Weights of a small transformer language model.
Size: width 64, vocabulary 8192.
Architecture: RMSNorm before each block, rotary positions, no biases in attention or MLP, tied embeddings, attention and MLP in parallel.
Training: a variant of Muon for these matrices, 121M tokens, 7386 steps.
Each number is 50 + 15 x the weight over its row's rms, rounded and kept within 0 to 99. Layers, rows and columns count from 0. The size before them is the row's rms in percent of the matrix's.

# layer 8 MLP up, 192x64, rms 0.146, rows 121-157, columns 0-63
091:68 54 37 51 74 46 65 33 43 40 57 80 70 47 48 73 80 56 49 51 69 37 57 50 46 40 41 55 25 92 52 72 54 56 31 35 61 57 30 57 50 19 36 54 48 44 50 48 28 86 63 44 35 49 58 58 33 46 74 50 59 54 34 43
110:37 43 48 54 16 76 51 40 70 41 45 27 62 59 46 57 49 49 41 62 45 33 46 53 45 67 43 79 42 41 50 50 43 64 45 38 27 52 37 39 60 58 74 32 33 77 61 54 34 52 82 87 53 45 37 69 15 54 56 28 70 47 62 54
079:59 49 54 41 47 53 30 37 46 52 56 41 67 50 13 73 45 60 53 78 35 25 20 80 47 52 63 30 32 38 52 69 31 57 73 48 56 53 59 61 49 64 49 39 57 43 35 72 45 39 64 43 77 26 56 48 41 23 51 56 49 72 79 42
097:56 50 45 62 53 40 37 51 64 60 11 53 33 45 52 27 45 69 36 71 44 38 32 38 32 66 66 55 61 26 43 71 42 54 54 50 46 49 85 76 65 41 78 45 51 65 57 39 29 37 68 47 33 38 32 37 29 55 32 72 32 52 75 54
117:69 58 66 60 22 64 09 73 53 59 40 60 78 33 47 17 60 69 62 40 12 57 50 53 40 56 34 68 35 49 54 50 75 20 43 47 58 52 65 52 58 44 49 69 65 49 38 64 34 52 42 53 52 42 65 57 51 47 77 38 62 48 56 43
099:59 42 46 64 51 54 49 35 59 40 27 53 67 59 47 52 79 81 49 93 55 29 59 55 52 49 57 55 35 40 29 55 56 29 17 54 41 91 36 42 57 47 62 38 43 48 58 67 69 39 61 52 43 58 61 44 44 65 42 46 63 64 67 12
097:58 56 54 56 49 45 51 62 57 48 45 53 63 20 75 51 65 68 63 38 64 42 37 48 35 78 74 40 70 73 68 56 37 53 52 40 43 41 48 54 49 17 38 51 40 65 35 18 37 58 23 42 30 53 62 63 60 47 64 58 27 29 09 48
094:42 38 51 42 43 50 36 42 47 79 53 31 49 61 30 63 44 45 67 68 52 48 41 68 23 53 49 55 61 68 25 21 37 41 66 26 33 33 21 38 56 46 57 32 64 53 34 48 58 22 63 14 44 38 46 64 31 63 54 32 42 46 82 44
096:46 62 54 44 63 40 41 45 40 60 14 49 44 42 31 71 44 88 42 55 41 74 54 48 64 33 40 47 60 30 43 36 50 68 56 20 34 44 50 61 53 39 44 52 29 35 36 55 26 49 27 64 77 33 50 39 47 58 52 33 49 29 67 89
089:70 67 46 78 55 32 52 48 64 63 79 54 66 63 75 43 32 77 75 48 39 68 36 47 64 50 36 45 29 55 60 51 52 62 56 64 65 54 64 37 36 41 52 68 62 19 46 52 36 33 46 41 47 73 30 40 89 50 53 33 54 22 46 44
103:37 59 48 41 39 50 81 40 60 37 52 44 57 27 47 39 93 49 33 48 44 50 38 56 66 76 42 60 58 53 38 78 45 57 64 49 28 75 55 54 60 29 53 44 54 61 55 27 53 36 20 39 33 35 45 59 30 64 38 63 90 50 61 38
103:62 63 29 88 57 61 66 41 58 41 53 61 74 57 55 50 80 22 35 50 68 40 35 47 45 33 37 36 46 49 54 65 61 29 72 42 79 52 34 45 65 48 59 70 39 53 37 64 48 55 39 13 35 70 44 63 59 61 41 68 50 73 68 43
109:60 53 71 65 43 70 56 52 28 48 52 41 75 50 46 46 35 37 50 53 52 57 45 74 68 99 51 57 66 31 56 44 44 64 40 61 50 58 35 43 45 53 86 41 69 72 63 38 35 38 26 35 64 51 67 58 82 51 34 54 57 37 61 50
085:64 32 80 46 49 52 53 68 37 46 60 56 58 24 42 83 24 46 37 87 34 62 35 52 31 25 31 63 40 46 44 38 46 65 38 42 61 35 64 45 74 68 42 45 23 39 29 30 27 46 66 49 58 64 70 41 47 44 46 45 60 42 33 49
082:41 20 80 57 51 40 46 59 40 58 51 53 55 50 64 62 31 61 60 92 31 24 34 44 40 38 70 59 59 37 56 48 53 46 51 36 28 73 37 57 42 70 56 61 46 54 53 68 62 48 58 56 18 57 65 40 29 60 34 61 60 72 28 81
103:29 58 55 51 48 41 56 29 46 36 30 66 48 56 37 75 59 62 45 64 44 31 71 32 49 43 65 36 35 38 49 55 97 56 63 28 25 67 80 56 63 36 67 68 47 36 57 57 64 37 70 68 48 37 26 35 59 59 38 44 39 74 51 50
078:29 64 60 45 23 54 44 31 44 24 44 48 33 33 69 47 34 31 38 72 32 59 59 74 51 55 55 48 56 58 46 25 49 46 48 43 31 49 26 46 53 73 75 67 63 39 33 52 38 34 67 54 87 40 60 35 69 33 65 43 38 60 75 32
101:62 61 56 87 43 61 27 33 87 51 39 51 28 65 46 68 51 38 24 38 45 71 46 63 48 63 34 46 25 64 59 64 66 66 77 46 65 42 63 45 43 62 54 77 38 58 40 40 42 71 51 46 54 66 54 51 41 55 67 70 49 45 44 13
123:43 35 25 30 38 44 66 56 36 44 43 47 37 47 63 54 50 33 53 05 50 48 36 43 65 52 56 54 61 63 40 61 53 50 99 40 48 55 28 69 39 43 25 48 44 39 68 43 53 44 34 84 59 59 69 52 57 25 59 68 52 42 49 44
122:39 69 50 31 58 35 45 59 57 55 77 59 63 43 69 12 36 55 50 42 32 59 43 78 64 58 62 39 36 41 49 55 12 56 45 67 61 61 37 42 28 37 57 28 64 52 56 40 46 21 45 45 73 50 31 49 90 67 55 42 39 61 51 41
120:55 69 47 24 41 47 54 62 45 69 21 60 37 76 61 51 20 49 45 47 33 48 45 21 42 64 51 45 61 31 61 37 49 57 37 70 42 36 21 51 50 75 60 34 27 32 39 87 34 52 46 72 49 46 57 62 19 56 52 57 44 45 72 50
122:63 71 39 37 48 37 58 54 48 60 55 44 62 51 70 29 67 41 42 42 48 42 61 75 42 64 02 62 42 67 54 38 48 38 38 51 55 30 58 49 63 34 36 51 34 43 49 53 64 56 92 81 68 65 65 44 57 30 26 21 42 44 42 41
072:39 61 49 53 52 58 51 30 69 33 49 60 38 39 75 30 70 58 59 36 66 58 50 53 20 54 22 52 27 37 21 63 41 51 28 41 58 40 14 58 53 51 50 39 58 43 50 41 45 44 68 44 56 52 49 94 40 32 42 69 74 80 46 60
103:39 66 45 51 47 30 67 63 25 54 46 35 37 65 52 48 46 32 43 48 57 60 34 23 59 30 38 50 76 60 29 62 63 60 64 30 28 41 46 79 50 63 50 36 38 44 82 27 41 18 47 64 40 26 30 36 58 29 56 38 28 60 46 59
106:25 55 44 52 52 48 44 30 43 31 66 59 15 65 44 57 54 54 30 17 60 44 63 56 49 55 21 45 43 56 45 54 54 58 71 28 21 35 42 62 56 44 26 38 46 58 70 33 64 38 48 71 66 53 34 39 54 27 53 49 25 47 33 86
124:26 62 52 50 39 60 76 50 63 40 36 32 20 65 61 43 78 16 42 47 78 31 44 40 46 62 51 56 71 51 58 21 66 63 57 33 54 61 22 65 47 33 62 48 37 35 14 38 53 66 52 48 48 65 40 41 50 62 40 41 64 49 32 38
073:62 34 51 68 73 31 67 32 30 50 46 60 75 55 27 63 58 41 30 35 55 56 79 46 57 57 61 43 67 58 59 59 59 58 47 28 35 51 51 70 59 55 77 63 29 32 82 68 30 48 50 65 69 76 35 44 35 43 57 62 27 65 39 66
094:53 56 29 29 52 51 37 55 70 67 40 37 69 70 54 50 71 46 53 31 40 57 36 53 29 38 42 52 76 51 31 67 57 39 54 36 50 54 72 61 67 60 93 31 60 56 84 35 67 33 60 60 70 52 50 70 52 25 29 66 39 60 47 57
084:66 77 74 34 51 92 72 41 61 34 49 31 47 13 47 60 46 56 60 63 39 53 54 68 43 53 75 41 49 41 54 81 28 55 43 46 52 60 58 34 65 36 77 39 63 67 58 60 50 55 45 42 52 74 49 62 37 56 51 35 61 49 71 77
087:72 33 78 70 67 39 39 64 54 69 45 69 74 56 70 31 64 62 52 35 70 52 36 47 60 51 45 63 52 43 88 39 59 49 41 36 49 46 56 24 62 17 66 64 68 59 50 38 52 25 33 32 41 69 44 48 44 42 35 38 73 30 41 59
087:55 52 76 35 40 56 46 52 55 63 46 64 34 81 60 25 50 53 32 22 35 34 55 58 28 33 36 53 34 50 37 24 46 65 62 61 47 49 26 29 76 65 61 48 70 71 53 46 75 35 36 56 43 27 47 75 69 49 60 42 67 50 51 75
078:34 54 29 51 39 51 83 39 29 57 29 26 54 45 29 78 50 48 24 44 58 46 81 50 30 53 47 67 26 64 57 84 40 62 62 38 23 44 55 46 38 56 68 39 55 44 33 52 76 48 60 35 33 50 53 67 49 62 49 63 54 45 74 34
087:56 62 57 81 18 65 63 38 41 48 77 44 75 66 46 53 67 31 55 66 57 39 43 58 71 55 66 46 72 69 68 21 70 32 68 57 42 46 52 53 45 50 47 75 52 38 44 75 39 76 31 66 71 35 67 33 52 55 54 33 61 37 51 56
104:36 47 39 57 46 64 64 37 51 50 69 35 52 42 52 37 36 58 46 79 46 72 36 50 46 54 56 59 84 37 64 48 37 51 58 61 82 41 49 60 56 45 58 45 60 76 16 75 60 88 57 30 33 66 39 59 43 56 47 24 50 50 42 13
107:59 60 74 68 63 55 63 26 51 83 63 69 54 54 27 28 49 47 30 74 44 45 56 27 66 55 70 62 42 50 72 55 68 53 49 39 31 52 43 50 48 68 68 73 75 77 51 36 49 67 55 50 52 25 69 53 35 49 60 36 25 31 64 42
103:43 66 47 41 39 46 78 41 74 62 50 51 24 60 33 55 28 25 36 31 57 43 54 63 46 83 51 46 35 50 50 41 50 57 59 39 69 54 78 51 83 23 56 74 43 53 68 26 45 33 74 44 37 35 61 71 33 55 27 61 57 46 41 48
081:40 48 29 53 20 26 37 44 69 50 45 57 46 91 56 48 69 39 57 55 39 53 45 37 33 27 51 48 48 61 34 47 58 54 66 61 41 59 77 67 87 68 59 34 68 63 39 52 64 38 68 38 44 66 14 27 69 41 46 40 61 56 46 46
# layer 8 MLP down (transposed), 192x64, rms 0.248, rows 121-156, columns 0-63
093:66 48 42 72 52 43 42 48 54 60 29 44 78 49 47 32 59 44 43 31 72 42 57 39 47 71 63 60 42 44 85 34 66 21 51 55 41 70 57 65 61 45 39 78 78 25 54 53 93 47 48 71 56 65 56 45 45 52 33 65 59 40 53 29
106:74 53 62 44 42 46 84 50 18 63 33 33 53 64 40 31 50 59 59 70 49 52 39 19 54 38 42 91 66 54 67 43 72 38 35 37 29 77 42 46 53 63 54 42 43 52 44 41 52 65 44 65 63 14 42 55 52 49 53 45 66 59 76 49
087:62 56 63 61 59 63 53 65 36 41 76 60 68 50 93 17 42 39 54 49 69 49 54 29 45 59 49 60 69 41 55 17 42 52 29 59 64 55 47 39 60 34 41 44 58 53 55 26 77 53 17 68 37 52 48 54 60 88 48 49 57 44 50 36
098:33 21 63 49 48 24 36 32 30 49 52 21 34 55 51 66 48 17 29 45 31 65 60 48 26 36 60 51 59 43 62 57 51 39 48 58 39 65 79 47 66 56 90 71 42 17 53 63 53 56 39 43 75 43 47 63 53 51 44 50 56 52 48 26
117:74 83 70 55 63 77 14 41 53 39 24 56 73 28 46 43 46 57 89 47 51 55 62 33 48 50 39 28 35 56 48 54 50 29 37 46 60 69 32 74 60 49 46 63 46 49 31 59 40 59 61 26 60 46 62 69 68 32 57 40 52 46 59 64
100:35 29 58 32 63 31 58 24 51 43 60 55 58 48 59 62 83 50 48 52 45 36 79 22 39 23 75 53 38 62 64 51 42 51 27 30 44 77 48 55 51 63 30 54 53 52 49 43 61 37 57 49 57 22 21 71 62 64 54 57 20 44 56 30
095:63 68 48 91 58 61 53 71 50 64 44 52 54 34 44 51 48 57 67 58 55 51 43 59 44 52 83 71 40 55 55 28 60 48 60 59 52 66 71 59 79 27 46 46 38 63 43 53 30 55 32 66 29 17 72 37 44 47 75 56 61 19 52 30
099:54 43 39 25 38 62 33 38 74 57 40 35 43 52 38 40 56 68 60 71 36 69 29 29 59 68 61 56 37 37 58 62 49 69 50 26 86 57 39 45 44 66 51 33 43 77 42 41 47 56 61 61 59 63 14 47 41 37 50 47 88 24 51 57
094:68 30 61 42 79 35 62 44 62 59 39 40 35 33 60 38 41 76 58 62 50 45 61 50 50 44 65 37 56 29 55 62 50 63 64 30 43 54 46 67 76 57 37 57 68 33 50 17 29 31 11 44 55 58 40 62 68 17 46 67 57 42 72 57
092:33 51 54 25 32 23 42 70 47 36 51 58 63 34 48 32 36 26 62 56 60 39 56 47 43 59 91 36 67 54 67 45 43 66 58 35 39 30 61 63 69 56 59 61 36 37 63 38 54 54 47 62 65 72 66 23 37 55 35 62 53 90 40 67
106:28 54 48 37 45 26 53 38 38 46 68 56 45 50 64 08 46 17 49 51 59 67 60 36 56 57 54 73 43 68 48 47 36 58 41 50 53 76 58 46 79 61 62 60 36 62 59 14 64 36 61 40 70 31 31 56 62 46 50 39 71 33 75 33
101:43 29 15 38 54 59 68 52 66 45 48 63 66 56 64 53 44 20 51 48 58 56 46 56 19 33 61 32 70 29 42 43 30 42 82 47 42 57 37 28 54 59 77 84 58 50 43 47 26 18 41 37 53 48 64 55 58 55 63 55 51 63 29 61
104:49 45 87 43 45 55 42 61 23 42 60 56 31 41 12 49 44 69 76 58 32 37 19 60 66 59 61 55 36 48 60 41 64 34 53 50 76 34 57 69 80 49 80 47 63 51 58 46 57 42 55 46 54 51 46 42 53 71 26 68 72 56 66 65
086:48 55 13 44 54 61 68 66 56 28 72 39 52 51 64 42 62 61 47 63 37 50 72 42 53 64 45 48 50 57 69 25 63 19 68 45 31 31 62 52 30 15 29 35 37 28 36 72 54 49 25 72 60 49 49 52 40 61 27 42 48 52 59 30
087:35 54 31 46 40 72 50 48 44 58 53 45 42 59 33 49 82 69 77 59 48 37 50 44 63 37 31 64 55 62 71 35 53 88 35 37 74 58 51 84 54 43 58 39 67 51 40 28 25 56 65 38 48 23 21 55 53 46 39 50 63 77 50 41
098:23 54 42 51 59 96 47 41 53 51 50 71 69 40 48 58 69 24 43 71 46 39 62 54 57 30 54 38 35 38 65 62 35 56 65 61 56 42 81 59 76 47 86 45 47 33 65 39 44 18 59 53 65 52 40 33 37 43 36 43 52 55 35 66
092:59 51 62 54 45 59 74 29 41 62 55 68 62 47 42 53 99 49 44 46 70 35 40 66 56 76 68 57 41 53 42 37 41 50 34 73 64 62 29 39 49 25 41 68 61 46 32 47 44 53 39 48 52 63 76 75 61 36 53 28 82 42 45 32
097:51 81 65 51 18 67 62 29 53 25 47 46 51 91 41 60 38 62 66 45 52 55 52 32 66 50 30 56 68 47 60 49 52 52 82 45 46 80 63 55 39 57 58 67 30 23 63 53 60 51 69 58 44 38 34 35 84 48 42 53 58 55 46 61
109:22 35 16 47 63 35 67 68 31 59 21 47 32 60 40 30 54 50 61 22 36 65 34 31 47 47 42 52 54 66 69 67 53 60 68 36 59 20 21 39 30 55 35 59 55 47 40 49 53 54 38 65 51 61 59 47 57 45 53 56 38 55 91 53
116:43 59 47 23 56 21 33 40 46 60 64 69 60 29 61 36 71 50 44 46 40 48 35 88 64 51 53 48 49 38 62 58 56 89 51 53 80 64 33 34 37 20 57 21 51 56 47 37 44 32 41 42 58 62 38 43 70 49 61 72 42 67 53 33
110:36 24 23 25 29 48 27 65 34 47 21 60 62 70 67 51 57 57 43 54 53 50 57 46 50 27 60 41 65 38 32 64 55 63 56 52 44 43 52 36 27 44 59 31 31 37 44 65 31 51 73 43 39 43 55 44 24 86 79 46 29 36 44 55
118:65 69 49 42 68 63 61 57 41 46 70 57 27 46 68 45 44 46 32 71 43 51 45 37 18 58 14 47 77 70 47 54 48 65 41 56 48 18 33 54 77 62 45 58 39 39 36 43 48 61 86 64 44 52 57 64 57 28 55 32 72 55 62 29
088:62 47 34 75 61 63 52 34 64 30 54 84 48 39 56 58 33 55 28 48 38 71 72 65 65 63 27 32 36 41 23 71 42 61 29 54 75 31 40 29 46 40 35 64 56 70 45 52 73 58 42 39 46 32 52 31 61 30 69 63 32 53 42 52
102:42 62 57 49 75 22 54 64 32 24 60 53 45 42 68 51 52 21 53 34 29 50 51 44 30 44 23 67 65 60 38 60 45 55 58 44 30 42 31 67 42 65 61 49 59 55 37 49 27 66 76 71 50 77 37 29 54 55 34 47 50 54 84 23
104:58 46 56 56 49 33 57 60 53 66 43 71 33 69 47 62 56 58 28 43 50 56 27 46 48 75 34 29 38 30 55 61 54 79 56 33 35 60 20 64 55 62 46 74 39 74 49 20 73 46 55 57 46 52 62 58 83 17 52 41 26 52 67 42
118:22 41 42 42 44 65 58 62 60 27 58 30 35 78 54 62 75 21 47 53 34 45 61 14 43 17 64 44 49 39 56 31 55 51 71 46 57 64 42 41 45 43 47 62 32 37 45 29 58 64 67 62 38 64 38 48 59 44 48 10 40 47 30 48
082:40 48 65 51 19 47 81 58 55 43 41 36 19 28 58 59 59 45 56 34 47 60 51 51 39 27 35 44 42 65 31 74 67 53 31 79 73 59 23 30 50 47 22 39 44 63 56 58 56 61 57 39 32 78 50 64 47 50 58 60 70 68 35 32
084:46 47 44 71 56 67 47 40 57 34 70 54 51 28 38 63 35 64 41 64 64 44 46 67 78 44 63 61 32 62 63 31 55 47 38 54 46 64 12 33 33 39 16 53 52 56 37 84 27 53 40 49 29 39 56 25 50 48 58 14 46 43 40 51
086:31 41 34 63 48 23 46 58 51 54 52 45 34 54 39 37 39 37 54 61 74 43 31 58 27 26 15 58 50 32 25 42 61 40 53 50 69 50 39 50 45 55 85 41 52 34 66 47 63 41 85 34 54 48 59 45 49 94 74 40 43 59 47 47
089:80 51 41 27 69 46 38 31 56 43 72 38 38 29 36 75 42 50 68 22 47 44 58 70 61 56 77 24 39 54 44 49 58 44 43 38 54 54 48 73 53 57 63 27 38 39 54 45 67 57 53 62 63 45 24 69 69 77 55 53 32 59 18 67
102:54 81 34 52 33 63 32 72 61 80 58 30 50 55 57 53 49 54 29 65 34 55 50 45 40 62 29 57 28 28 37 18 52 44 46 57 36 54 35 46 60 28 35 41 44 29 56 39 46 21 24 53 69 49 33 37 75 65 48 35 29 41 55 70
086:66 49 61 36 49 71 30 81 48 69 67 18 48 76 47 49 51 11 59 56 45 57 24 40 58 41 64 61 57 77 61 41 56 89 34 57 48 37 45 57 57 23 26 45 51 51 51 55 68 31 49 29 49 33 63 49 32 42 51 46 59 58 56 53
093:56 36 49 50 41 51 44 60 77 34 34 57 43 25 31 28 55 31 52 40 62 66 56 61 69 50 49 35 60 66 40 50 36 35 63 49 41 37 48 41 40 49 77 16 30 60 50 36 36 52 88 40 58 31 37 52 37 43 58 33 42 24 50 07
101:33 27 28 50 25 29 48 32 58 48 66 68 48 35 42 35 50 57 50 45 34 28 52 57 55 55 61 33 48 42 47 24 56 65 71 54 61 50 29 30 49 50 79 51 48 61 11 46 48 83 43 65 36 23 28 37 65 48 62 52 44 60 47 23
107:24 41 62 50 40 51 37 28 42 56 42 56 41 41 49 69 65 47 22 66 61 57 28 40 63 77 67 64 24 56 52 42 62 31 73 54 39 63 23 37 44 51 86 37 66 50 28 49 50 43 55 20 50 67 39 56 49 64 30 38 63 76 58 34
109:35 26 45 64 55 72 40 50 24 35 30 48 37 40 29 46 55 66 41 36 44 40 54 44 54 46 35 62 30 48 48 78 39 75 38 27 49 42 45 70 58 61 54 69 46 36 44 28 78 15 62 38 47 34 53 66 26 35 53 46 56 81 54 30
# layer 8 MLP gate, 192x64, rms 0.145, rows 122-157, columns 0-63
102:49 76 61 52 49 39 58 65 35 54 56 29 40 46 43 47 38 76 76 53 40 35 59 25 53 61 41 79 76 50 79 22 58 52 27 48 37 72 38 69 44 56 56 49 48 45 40 13 44 60 34 57 48 37 48 29 48 69 43 40 53 30 42 18
086:64 54 34 32 48 72 28 59 43 42 73 42 83 28 64 30 52 62 52 46 67 56 50 48 35 57 42 40 70 43 63 38 24 50 67 65 75 43 10 37 51 31 68 53 51 43 39 40 62 33 24 62 42 57 37 67 80 53 45 49 67 38 60 40
099:48 45 21 67 49 53 76 38 73 48 47 37 48 30 39 66 47 67 31 39 66 57 59 46 48 55 55 59 34 45 84 72 29 54 48 58 40 79 76 73 71 46 49 55 31 63 38 23 42 40 51 40 24 32 63 36 31 32 59 61 38 52 67 37
104:50 49 63 46 58 25 46 68 44 71 58 43 43 50 70 71 56 62 69 65 62 46 43 47 31 52 32 72 44 53 59 83 50 37 07 17 66 70 29 60 47 31 57 69 51 34 50 54 42 43 62 73 48 69 56 68 55 49 30 23 39 44 40 48
101:52 54 42 48 49 70 55 69 39 41 64 36 76 26 54 52 44 43 74 54 50 17 85 45 38 70 11 36 60 53 72 49 35 63 31 38 43 61 47 41 52 32 43 60 42 66 45 44 60 59 21 27 66 75 76 49 55 64 50 64 58 39 44 48
098:40 46 72 40 49 39 47 62 59 29 72 19 64 52 35 48 60 37 71 44 73 47 61 42 49 18 17 32 56 62 33 58 68 46 59 52 02 32 31 36 35 40 43 25 69 55 56 65 49 49 37 50 45 50 56 50 64 33 51 44 41 49 71 56
108:47 65 65 33 33 52 66 50 77 54 65 56 53 53 41 65 62 38 56 56 51 54 55 66 47 43 97 49 47 49 59 41 42 47 46 55 50 62 58 27 39 27 70 29 48 54 42 34 35 54 87 66 75 48 33 47 45 71 41 23 61 72 18 35
092:26 31 36 30 54 49 45 39 36 60 27 32 45 24 49 56 62 77 45 50 47 42 61 36 44 66 54 44 76 28 45 42 43 55 74 50 43 56 50 37 35 58 37 42 10 74 64 46 42 58 31 36 23 28 47 37 33 73 62 55 31 58 73 63
110:52 32 41 39 54 28 56 67 34 34 31 46 60 31 54 47 56 55 63 72 75 47 47 18 32 50 84 43 76 50 73 50 41 51 57 55 43 48 68 78 38 37 47 35 22 26 43 41 51 67 35 60 49 33 59 29 48 52 41 65 44 82 37 65
108:80 19 61 16 39 54 70 64 30 55 56 57 51 54 44 44 44 37 68 73 47 30 42 72 20 72 51 56 47 34 49 70 76 46 46 51 48 70 52 52 50 51 49 40 74 42 59 63 51 65 49 50 49 68 58 12 44 79 26 43 49 45 49 48
103:24 49 30 49 61 38 50 30 48 54 39 69 57 53 28 48 41 60 42 41 65 49 62 39 71 53 46 71 40 60 70 66 43 59 37 20 44 72 56 42 44 21 57 45 34 34 50 44 29 33 47 65 08 52 39 52 22 62 55 49 53 48 55 09
090:51 61 61 16 30 51 63 34 48 39 34 37 23 56 46 56 71 53 55 56 12 51 50 48 49 30 71 42 35 41 40 66 33 30 49 56 62 44 66 83 49 46 59 62 64 48 07 54 46 63 49 28 69 41 63 58 57 38 39 28 51 44 26 43
096:47 66 52 31 43 31 47 50 56 49 54 13 55 24 33 33 69 75 56 38 45 56 49 62 64 75 58 62 74 48 60 42 81 23 68 49 58 49 48 44 62 63 48 28 68 42 20 70 32 56 33 67 54 40 68 41 49 74 45 59 62 55 70 39
092:44 60 64 59 43 51 53 30 69 42 49 63 67 41 33 59 68 36 49 34 55 54 67 35 55 70 44 76 64 67 60 51 70 64 56 52 43 65 51 56 38 45 45 23 51 65 45 38 52 27 42 56 32 59 29 58 37 29 15 02 81 55 56 39
106:43 50 47 30 39 44 29 42 45 63 56 26 58 54 36 48 66 72 59 64 13 43 43 56 53 72 58 45 74 49 34 38 81 66 39 70 36 60 36 45 56 40 56 45 66 71 46 52 57 25 39 45 59 34 29 39 46 79 49 32 23 41 83 39
108:42 48 44 47 61 47 26 44 61 45 41 46 43 52 62 60 15 52 37 54 49 45 68 41 30 57 35 30 67 35 64 53 40 71 52 30 34 50 74 36 35 67 73 37 65 41 79 66 31 43 62 40 60 50 27 21 48 41 49 60 04 51 54 68
111:70 49 75 51 49 44 38 72 46 64 39 57 22 77 28 69 18 45 68 47 59 31 31 48 53 32 45 58 53 53 50 36 66 50 47 49 76 64 53 59 40 34 75 74 41 21 66 49 40 52 50 53 67 32 21 19 48 54 48 55 44 60 43 72
100:44 49 61 43 68 29 26 46 50 65 64 30 78 18 39 63 54 76 68 67 35 43 77 43 34 51 36 57 56 78 51 79 47 74 43 52 29 71 54 26 59 55 30 59 55 37 50 45 29 33 75 51 52 41 49 31 65 64 52 51 62 56 47 58
093:34 64 83 49 41 57 63 48 77 61 36 56 73 45 52 50 63 70 29 70 25 38 39 32 64 60 29 44 51 53 62 59 72 61 69 37 53 58 50 46 53 43 57 63 46 52 34 51 27 45 75 11 62 59 59 24 49 45 46 63 46 23 50 21
114:52 35 30 36 57 67 45 34 45 28 41 64 71 42 36 85 55 60 63 32 57 43 39 70 77 49 80 52 58 54 40 81 58 58 34 41 87 66 58 63 37 32 61 26 34 49 62 47 25 61 56 70 54 55 51 55 48 55 38 69 61 64 33 55
093:32 82 30 63 23 35 61 33 55 65 31 43 61 67 57 42 51 48 49 68 35 55 55 61 54 58 62 66 37 59 67 38 45 32 68 47 69 69 80 45 47 25 36 12 68 52 56 44 27 47 33 52 40 35 69 28 42 45 37 68 28 49 48 45
089:46 33 51 42 59 69 49 77 37 51 32 33 46 68 54 33 72 57 52 61 53 27 30 27 32 43 87 79 65 40 42 36 46 70 53 54 45 69 50 68 85 49 59 34 58 25 52 38 20 44 41 65 41 57 43 75 54 50 42 50 38 36 59 62
110:39 46 55 54 62 50 66 58 48 35 33 57 29 44 42 45 62 31 66 34 39 31 40 66 59 47 36 35 39 50 71 50 38 47 48 20 29 64 35 64 69 32 90 31 78 56 50 23 42 35 51 49 44 52 59 28 64 46 31 60 50 13 39 30
103:46 29 33 39 67 53 57 60 71 32 32 24 22 46 56 54 69 40 44 36 53 69 37 43 66 50 54 55 40 56 60 50 43 56 34 49 84 61 58 31 54 53 70 61 43 54 67 25 56 55 38 68 37 49 45 84 65 43 19 47 43 80 34 22
089:45 52 58 40 47 53 34 34 53 40 60 52 47 39 25 76 55 39 66 87 61 44 71 50 55 77 74 41 66 55 65 71 49 45 65 39 24 63 52 69 43 69 51 34 45 86 51 53 55 56 34 48 57 39 67 45 25 45 26 68 51 28 74 31
093:61 41 46 66 60 57 12 50 49 71 17 59 67 73 56 66 29 47 54 69 39 58 55 42 46 47 61 37 67 38 86 41 75 48 58 28 56 35 73 65 38 55 83 80 66 72 52 53 52 65 45 36 54 53 50 54 39 50 44 42 56 47 27 59
073:54 47 41 42 47 52 63 37 64 31 41 59 49 64 78 35 76 33 51 34 42 34 67 37 53 58 37 52 64 46 52 59 75 51 65 43 63 31 95 74 65 57 46 49 35 63 57 24 78 48 28 83 32 50 70 65 54 49 45 68 55 60 54 39
100:44 38 15 32 64 62 76 31 34 55 26 18 37 70 60 76 44 41 59 46 55 55 65 47 12 35 28 55 37 33 33 61 43 55 41 54 54 55 55 31 21 54 52 32 55 50 64 64 78 60 61 44 53 45 35 56 47 49 35 66 35 42 61 61
087:39 36 63 46 57 64 65 46 70 48 41 60 71 49 70 18 68 51 48 55 56 41 53 25 47 75 60 83 51 48 69 45 46 30 53 84 57 33 70 56 53 30 56 81 57 47 58 25 48 48 72 60 44 51 62 53 56 49 27 14 57 37 61 32
094:52 19 51 63 60 43 62 31 38 30 42 60 58 63 40 65 69 37 61 56 61 51 39 49 61 40 62 55 58 79 59 88 49 38 30 44 46 54 65 44 38 62 60 57 36 57 51 42 50 84 70 43 39 63 61 75 32 32 34 74 68 52 22 23
106:58 45 66 37 35 54 57 50 52 61 30 25 44 35 42 20 56 47 29 52 55 44 48 64 47 72 54 38 41 61 69 32 37 50 58 32 47 18 31 44 49 25 62 61 56 55 33 32 46 27 55 69 42 60 48 84 74 73 30 13 46 45 37 53
102:40 28 27 42 45 11 55 60 70 33 11 40 32 48 36 52 73 44 54 61 46 51 38 46 33 66 46 48 27 41 58 65 36 55 24 50 75 46 56 45 21 47 60 50 45 62 38 58 36 51 59 43 29 49 49 54 38 60 43 16 77 61 67 41
112:55 43 27 51 63 47 48 55 74 34 51 45 56 68 27 83 57 34 71 49 66 25 54 43 49 59 32 43 62 71 55 65 28 67 20 44 55 54 50 17 38 46 52 42 33 42 29 60 60 45 52 35 33 59 73 65 55 67 26 58 76 35 28 43
105:30 56 51 22 53 50 43 53 57 36 49 56 51 25 43 36 69 41 67 59 45 52 60 45 50 74 72 31 44 61 62 69 36 48 49 80 52 70 33 14 46 40 61 38 79 51 34 35 52 15 49 35 49 62 24 47 21 77 43 58 52 42 49 52
105:32 54 30 11 50 23 58 68 48 47 58 41 22 41 74 32 54 36 54 55 58 69 45 58 49 62 48 32 79 26 65 42 48 48 49 73 65 55 33 48 52 30 58 61 81 34 59 48 17 55 49 59 54 73 57 37 51 47 24 37 41 37 62 42
094:52 62 50 29 53 42 42 64 44 88 68 74 66 43 49 27 49 59 37 45 29 55 62 39 38 62 62 46 47 55 47 78 55 45 75 44 48 31 55 46 34 56 50 63 90 65 53 72 50 63 50 35 13 55 53 45 31 73 63 58 44 61 77 65